{
  "qk_norm": false,
  "attn_scale": 0.177,
  "parallel_block": false,
  "init_std_qkv": 0.051,
  "init_std_o": 0.0072,
  "optimizer": "muon_variant",
  "warmup_steps": 200,
  "final_lr_fraction": 0.1
}
Each number is 500 + 40 x the weight over its row's rms, rounded and kept within 0 to 999. Layers, rows and columns count from 0. Numbers have three digits each. The size before them is the row's rms in percent of the matrix's.

# up: layer 8 MLP up, 384x96, rms 0.197, rows 66-125, columns 48-95
# down: layer 8 MLP down (transposed), 384x96, rms 0.0623, rows 66-125, columns 48-95
up66 096:456499427441485513476484533586415503514482496517503534471472524466460504469494477491489557505508478490488560461568448527463506544461485505462475
down66 083:501570507486473473497502496528539537481476550496534514487492525489504473464454480498560495416560519399460469487487571547537482434486479404487493
up67 090:445548495460486488497534484437468508462514526467591524533555529497517509481501586557512455468605496519473477549466547503463404424543581477490495
down67 075:575477491502492547527461431463448515510513547506581489550491499461555479408526490490467557459495559507468536481489506432438582533489490477499456
up68 089:509474488502595482553529508411553512461528469535522519485544513498444463522502543582436559515434532514435511557550441480523492444475458499522461
down68 084:497413518504525475466526559507445460513504445479524497452468509554494417457538441514471500475472526533559530552501564534557551546490548569502428
up69 101:500466585524437482494491454491482532460506500532486478468480508496432491445508553537424545492544489562457476482461605483450464447524586550509479
down69 107:511535452487470546493497489458482552507552614495517495533482572474447407444483499515517483482382507530458469465504498548488499472517572530450505
up70 092:480486467546455475488527510470515566539455533535506546378502549458571438514515562514562519560520510492561523504489485519537479538531474461472500
down70 086:560480523507486519473521538415457461531493417391412551513440538494533498531417464511490445498458489505509479506529485528516501509490500496505431
up71 096:465418460495482514507508476466447481526493593474515471476504427463524547458495510514449509494454540504465534461569582541426509542419542585539467
down71 100:486501509542554519461523543441510502584477469481470565458477552534576501508464530466479426577422485554548459420498464483530534520496478481550503
up72 103:439515540391465506539498439475490509432468518529520536507465492560550456435540529560516511512458556484547534471532492434422494519477461556565456
down72 110:562465499496505493521515568458461545448466450600551506513476545454575468490460585441465573497498549462534538511527559508543478498547533488483502
up73 095:379521499467495488470543470501466496511479529468514464526513520472481547465584531524462499433594480546507469492552452558519505470500547463520432
down73 095:494489461475558560503494492447555520570416449516579500454514472534542518515467437547514548534520572482482444487481577613483539503464414480529540
up74 093:514493460478507498555571542549548542474531476494549491543548537512479481590465482533395501472445576470442435573536489542532469441460528531541500
down74 091:500501488472530521501488497528374437576525546493459534467452507507397535513488441488525468530434489505498569524503475491500506473512485449536524
up75 113:518495440451487540469510488480569491438498523487492441457568460501502515515501529541527546464484465475481500513514597471495476552560504593542445
down75 102:481461451481433444500449561461478483511494488509549504506397551492489440447464512500539556489536472506487422564524547482576512531517468535513494
up76 097:485504459436500478466415498501517556510465540435487455492509503521461484506565537545483514486578488489444552471539506477530512550461487488495456
down76 095:521472557520496534432503542491516517473496531493438539543430516472495517478512547513507526435489494497528586432459507484498554538582400485482490
up77 098:522465469545459509489509516523457430442587501466547429525494516462482562479576478506407486540482528504494447496434517457566498567469536458477530
down77 091:554514514482446477472456554444439447474498525430493504487547531504518502537485527444453522457511469547518479444463469498482474626515476466534529
up78 090:449525491545539475474476440607527482458537454441512489447501514444501514477558523429492513483504459460532483581458479514460447455520581475440520
down78 085:569433464547468512568498542448449497505453500477481467567536536516558492491408528411544561543481528485540501481546579509496478544452525508508507
up79 102:513512496475495507561425488444530497478518532458454513479500452497510530548567449520571525450465541539521522545496496506501567485510544485576512
down79 099:490568521497526498509443491537532479478522538550453524564555495568535457567456456456472471467616464442500526435483473464591521458503532413546477
up80 110:471495505414417457522501504544484545427536523537500490531469520521448567504455470532440504554503461471469493520439454483409470564540491464478468
down80 101:495451464507430479517466538477450548431542445516504549508524485473478504470472484512527603532523469479447504508510494475497477523502468500469509
up81 097:527493473520455520471441497493492474535548491537456486529546497454476476433487556521492542473533505614504427531466498427461457458489410538454538
down81 091:511502503539435516518555468514501575571483488531442472529496510518487497481484494606482520543558490560464509443490518565564513498481502549494574
up82 096:491446526508485491469471486604509471531458460478513466464478482543506472528491534514592510483468561519477517454519445520521506523419484519480513
down82 097:466547523467459495502470550457580570473496499500503537506500551472506481497504482502459498549462507518577520407413507451506531537501506440507410
up83 098:469492451541463396459529471462464479497430514447486560550491550545461498509523479443492510510561513418520471439561506424547494539488489483483486
down83 109:562524519402503497447482521536482522523408479532467471440495502478553465533502531594506500489487514477499514537481509543458456581446550471505514
up84 100:546532451484520481516564520500476596448562540627468416556466531444541511477503516491558511484470506464583466506506500495520538463458512469477490
down84 102:451488461536535464469534548500478509425570460458498489504521531525477511534491454514518433484470518524473494455502475466543512497487569477497460
up85 103:491462543480510438535479519459455504478514555456471528572491493499511509482491541529398551495469504487496513495557543506523455477633530462521510
down85 094:484544518517515486572524543426387525465543527521482559519511429482516527495462493458465441534502442538468549495531539449552508523544503446490553
up86 098:539524522484500502525439466485489533500519514519428500522440399483565522511542526432532518485471510483466469483530450409446508415555592601532466
down86 108:519470545442459460541537520452446418507474470494542474482515498541452465542443505472463554478444596592472505439537405525596551500505522539500530
up87 103:523452456528422542452473476556512498523466422536513461410564499489513489537520543446469522429506496522438509537523447521464518443516447533505473
down87 095:567447570437542564517583477428473515535559463478552493515447495512455466492432416545542453534505514485439496483470496516508562424487540485482513
up88 103:435493514519423506556532514500487491473493481534482521480483463515498604479538529523486499511495569468488436482459520484483406423456513544485508
down88 102:497478502476539474491477496558458481519505479572463504519541513477424518547484499515489554490502486558484527545461446528531552543462463382522477
up89 106:507494478521510418497534493509542530508593559448507480515494431556508512461519505464495481540523478448512469538457468523538447523550478490431489
down89 102:513486484517465499494580535435519533511569485475497567526494453466483599460516510527479489488463549517513516482569550487522444480577492502521500
up90 110:495533461468480469496501506504468522455488512514508514473514547531538448512569441449382589477517541445530545500550503465573453451539529507509457
down90 110:516424526434440458425583560547496524465569434515456488563534502453496497517458443411551545500503520459524547502528566489556523539509516527522529
up91 104:457531512510487477490534549525484513489479504571503517473498447514467453469529550449446464483501484560508508439520525463538536522506512519512590
down91 101:533535430466535532432550541465428555521496521463495529573522514529473450467435478530475481552535494491568489497488478556541524478540481492416540
up92 090:524506560491450472506512502468599489474501481482471464454478561471547485495509548516526406465505500451515551485539455491499443484519448527472486
down92 090:543529455473476571561525498551431510528524452535493454520501548462472494473526523452521455457450498561516470510515567488483541505460548464574512
up93 103:490546457493548498481563525499508505417465540497626406531488523480522519477489431468460478454517523471461567509523419472524503556511528494575497
down93 113:504469608516472470502479415514518509476518475494483422506441570510481484451490539490466472537539477507503489504428506476470570467521554415512465
up94 100:495430521484509479510552510490476478442502474538508414542442503434455566533507503521515590504454485459531474466502586426484471532511419514526495
down94 098:518494513530496568503512509557496423474440558459484487508492486527469504504488477453517500442483521565522496440519500550497548543442535548515496
up95 109:535583491556440432555500528448446471417503582556506498492598476519536490509427462555455526503458526541409497439522544510514495458501557541523466
down95 103:499496473506454509489497535490510442523534538553547554563508496524448549470508499445532528539448460549510491514548542478495407451509436579456492
up96 114:509509527560424613573454489554466554489477544516508472473486475497514521504433472509432426460521499490506480546519503487444522455436489465479519
down96 110:518504452461497532415492486544479479503444444472577419536540464496454475460560527494550439476520511488486555529523548519516468511386523518501524
up97 110:458479531457503490512577575518528521385476504540546511561462464467465544540456441494550591533516489548543473440589539534435500527509535468526489
down97 110:586503463522453562454554461401534553505408522538545472407502487531516470445498459531462545437521590491425541497507451497574534534492466511524510
up98 098:532459490433506482537525522511470471455481501509469540557453553522468488541472485515420505507500531448594437494459505439530430533504465549519479
down98 105:489511570590536475560528378473508495467554464474490465501521478490482507532528504421479503510508494487505497525490496467502521430521496449558492
up99 112:476569432515505501446488458528575547517514465485475519535504498552558436543529430482520538509565470447484495489454524452491481515530523541490562
down99 112:515533448531460502522535538464515565507481521452484503466507523509507436436581480564486503557494496478500494497481536462460525540485406513511545
up100 092:448489519563568481604494524497490464487510515539501561589506502494508473536527488503554565378474496474544432528465501498559530456537532497412499
down100 102:521484479495514577564512509449478485542473556589543523485466541487561488546532407467528393442516527491561516522485481476528531488485502476417493
up101 106:487551428462478414520509522494448524448455539499535592475554529483530512515585539491442526531562427479411505515472434477522500473583491418525483
down101 121:516473454520478517461489436539505541526438466485451464533490488543461443496474553475514527578562460499457559476546507499499546485477494452578559
up102 098:481477512581497526427492499455531520426461513486498521505511523509457528493503554507544452501554466585463508572530412476555500522510514478522494
down102 085:549490539480534473535516479463476538488542470435504484571546555510488490468565596498507464427573494535482486552519526533506494488520470528547447
up103 098:521484425445504471520515458527472496509479468486492477542434541549430448506466575513399540517531499485427484557413525502524515541503492440485579
down103 094:522500501473470437478452552445566513500491519484545442471459460557526486532477570511454577532515484529567556452561506500496477495463473512540524
up104 086:458567467493581453545476521545540458440523477527452491513527463484464505457468444418558461533527545589492470483480521480500482483476580507492522
down104 089:524453414560507585523515468472503591529478435466541485507547489438516529562524512545527445515479461520499537510480505465471466522503470471492503
up105 100:525464458569448463485471429408494514483440463474529517486525504469528508462480534578556422510570508521477451465522409478544593531532505515470507
down105 104:475490432442533495468468517569435520548400510508493537492522480427499467548461549479509595477486517488492554462440483548427536536519473574514542
up106 106:509443490553521489527509511490528466517527517465476477548492548508505451515439555501508574515511529500499414608506499492444452480485514448526481
down106 111:449522478470467504516495542564452513554447455488457445523488483528529504587521550362527565512514517427546540530593479506485478527532468479545486
up107 102:525443451459450476549461491498558458523531527479525530500473541483501475520560494481513506492478514560449517567408502506574457477477511555521512
down107 101:517417472478450490552516550506452450483454540549548472484494498517392447539477468463511493502533532436518544466546506460446557586485449524534523
up108 090:505559532476503435507405474434493465432517470434503552442469495529502487521563465517502559485462498458534559516496560491530507560500508458515539
down108 080:553464526513550445480555529475453411514428435543500540512463491508526579492487552529506467489549505537447501539559521511515463491446514526439427
up109 109:545525517469516504487502424504493551523511486566521486524491396599435528576553516498512491443452493530463460505463454549437467516506521548512488
down109 113:504500481526531499511504517572488525462540502578475526533517427540507507536480551542498542453460470527462440516549452452483452474406484531563540
up110 101:493502477509470488445516542463507519501476503459424505467511510457441505474549479500492523527460497472453506527505527473482523469522393528568494
down110 100:496486540489476490520485552523449448582455434466553449535442549467490546463506454514505534501523446476466501563572455503474533549526556464419533
up111 089:594460485447525465544414481509460522498513530585485544505454502486579515503508650534445478489561565487455485455512519433506489516471426475519442
down111 092:440526456475560495595586461512456513526498528488482523452493514424491464508516444535463477526517569476465484494538490469457468481481509546503581
up112 111:421532530416511519521455455558495476505483473486546548472532474511548503490549508517489528501486419469434496539528507436464475457518484563429456
down112 114:433484469504503562547498483507485478524569485493519462459538638536545441453463488416516552515486501548468498539449515509469537453519485479508440
up113 096:534465540523416453496445482475493530521511531455440518479542543471503545474522493566464448504566506551482460465547484470536512562523483476437498
down113 099:472473441495489581473525485474576518469493577517526494559497447570501450492497484466523594516533485448474547504505482477453523553515524498523478
up114 059:500468524471487501428545527502453519532517475500515446548486580565440452521461449474509485482564501512461616489524460494529497476523512476427487
down114 086:536461567445505499551576544437466559531509510455519450436556497504560512538540467459551516519519524495464447523495501482470451498474543503466465
up115 094:471544449494476541508508468510464520551546565537472525444507550474511349490528604522539547462493525524483544468548459490501604508507510492520491
down115 101:496508460537568489535481427559586514505531501521478524563458487493558573504465538515431515511550514543495456443460487483461422504477483527473479
up116 093:491477544530519461543506553492464563477508543506509529470587474546572500499484468495496513420460515461399558515452511537464495548471472512545536
down116 092:491478505491457466464497541461503428544533481434493480565441522461416536511521535513445481526511520516521529472462522517456528534519494490536565
up117 095:492484498565499476482487486481515527500549534536465428547520569505465487522581542473461473495448474509577380495524487422460533464562540442458581
down117 101:453514466465484535478482575574461510515527509485581529476499472485531452517521497477505460473580523404476569528419477501552562463496486496479486
up118 086:546527537481486519511538526528466529482490524482481499511499438478515454498479505478496480510439565488447485482448514504524452523492599420495532
down118 082:426519424511482441442510461502510507513509551533505511522463463504577491462542534441419476515576492549462494525495440485510487529483511531554484
up119 099:472460514561493508431415520467533548535526532436518558557522560429458444467514506510459446442556399506442447527523523493480548530505516455480429
down119 099:471561550505508564508472444496488516534418472521432517446482501569572559486499461508553429541495602492558553489527492505533523489560485484519486
up120 104:432444432449495472548513538530527429489513499501495474439477519523525431564502530482469443507491496444546529499550497494514450526558527533516509
down120 104:543453524477544563471483368492461461564464477520502487464482428592453484535483426517555531510464445458471515554468511537438487484506530476467507
up121 085:466561531480489428527480507498502469537416476458551467606524543565441436516519552502477393429541493532517546502515509476519468531461586478507495
down121 093:539377460490534492521498530522513549495489526450469469505534488426474498534437530586468611471514512500536440462468474532430543563476476548505566
up122 115:494412494531482438575536493521556502489507525494538446448417488453559519459556507475497485567493549562432597510513451551500567539448455538523508
down122 110:428485462515493556435514457532527477540435554535405519485443533499524534553431488438459520488523583532550453520517473492514407535532465491519504
up123 100:520520502497462490566464482484490505490569551506500549515428523463510567532510466415485560541431500478490527549521502489526509494463509445569494
down123 099:384574420481524442513507507447511476587529529476482483495510475505507496501554565552542478485534447524452494389514554544523547556487444543492477
up124 099:447456545472486475485489496549467437487533489535548478485452487529469521570526512484480530476494474489532441532493536435538514568522481544454509
down124 102:465514574556540441468495532480454481499547504549495447476474502510501525459525430495459505530495557526536475515471563542541555471430492458446534
up125 099:539534545496508512510561436474431507457505533530503438505480467538552542520492528494506515495456557518517508519549439519523491482523502560541492
down125 084:498594513471500481504546508437474502482512508455428489561509517477487490472517514533574526569528526429506530495553507507423500559523469454559485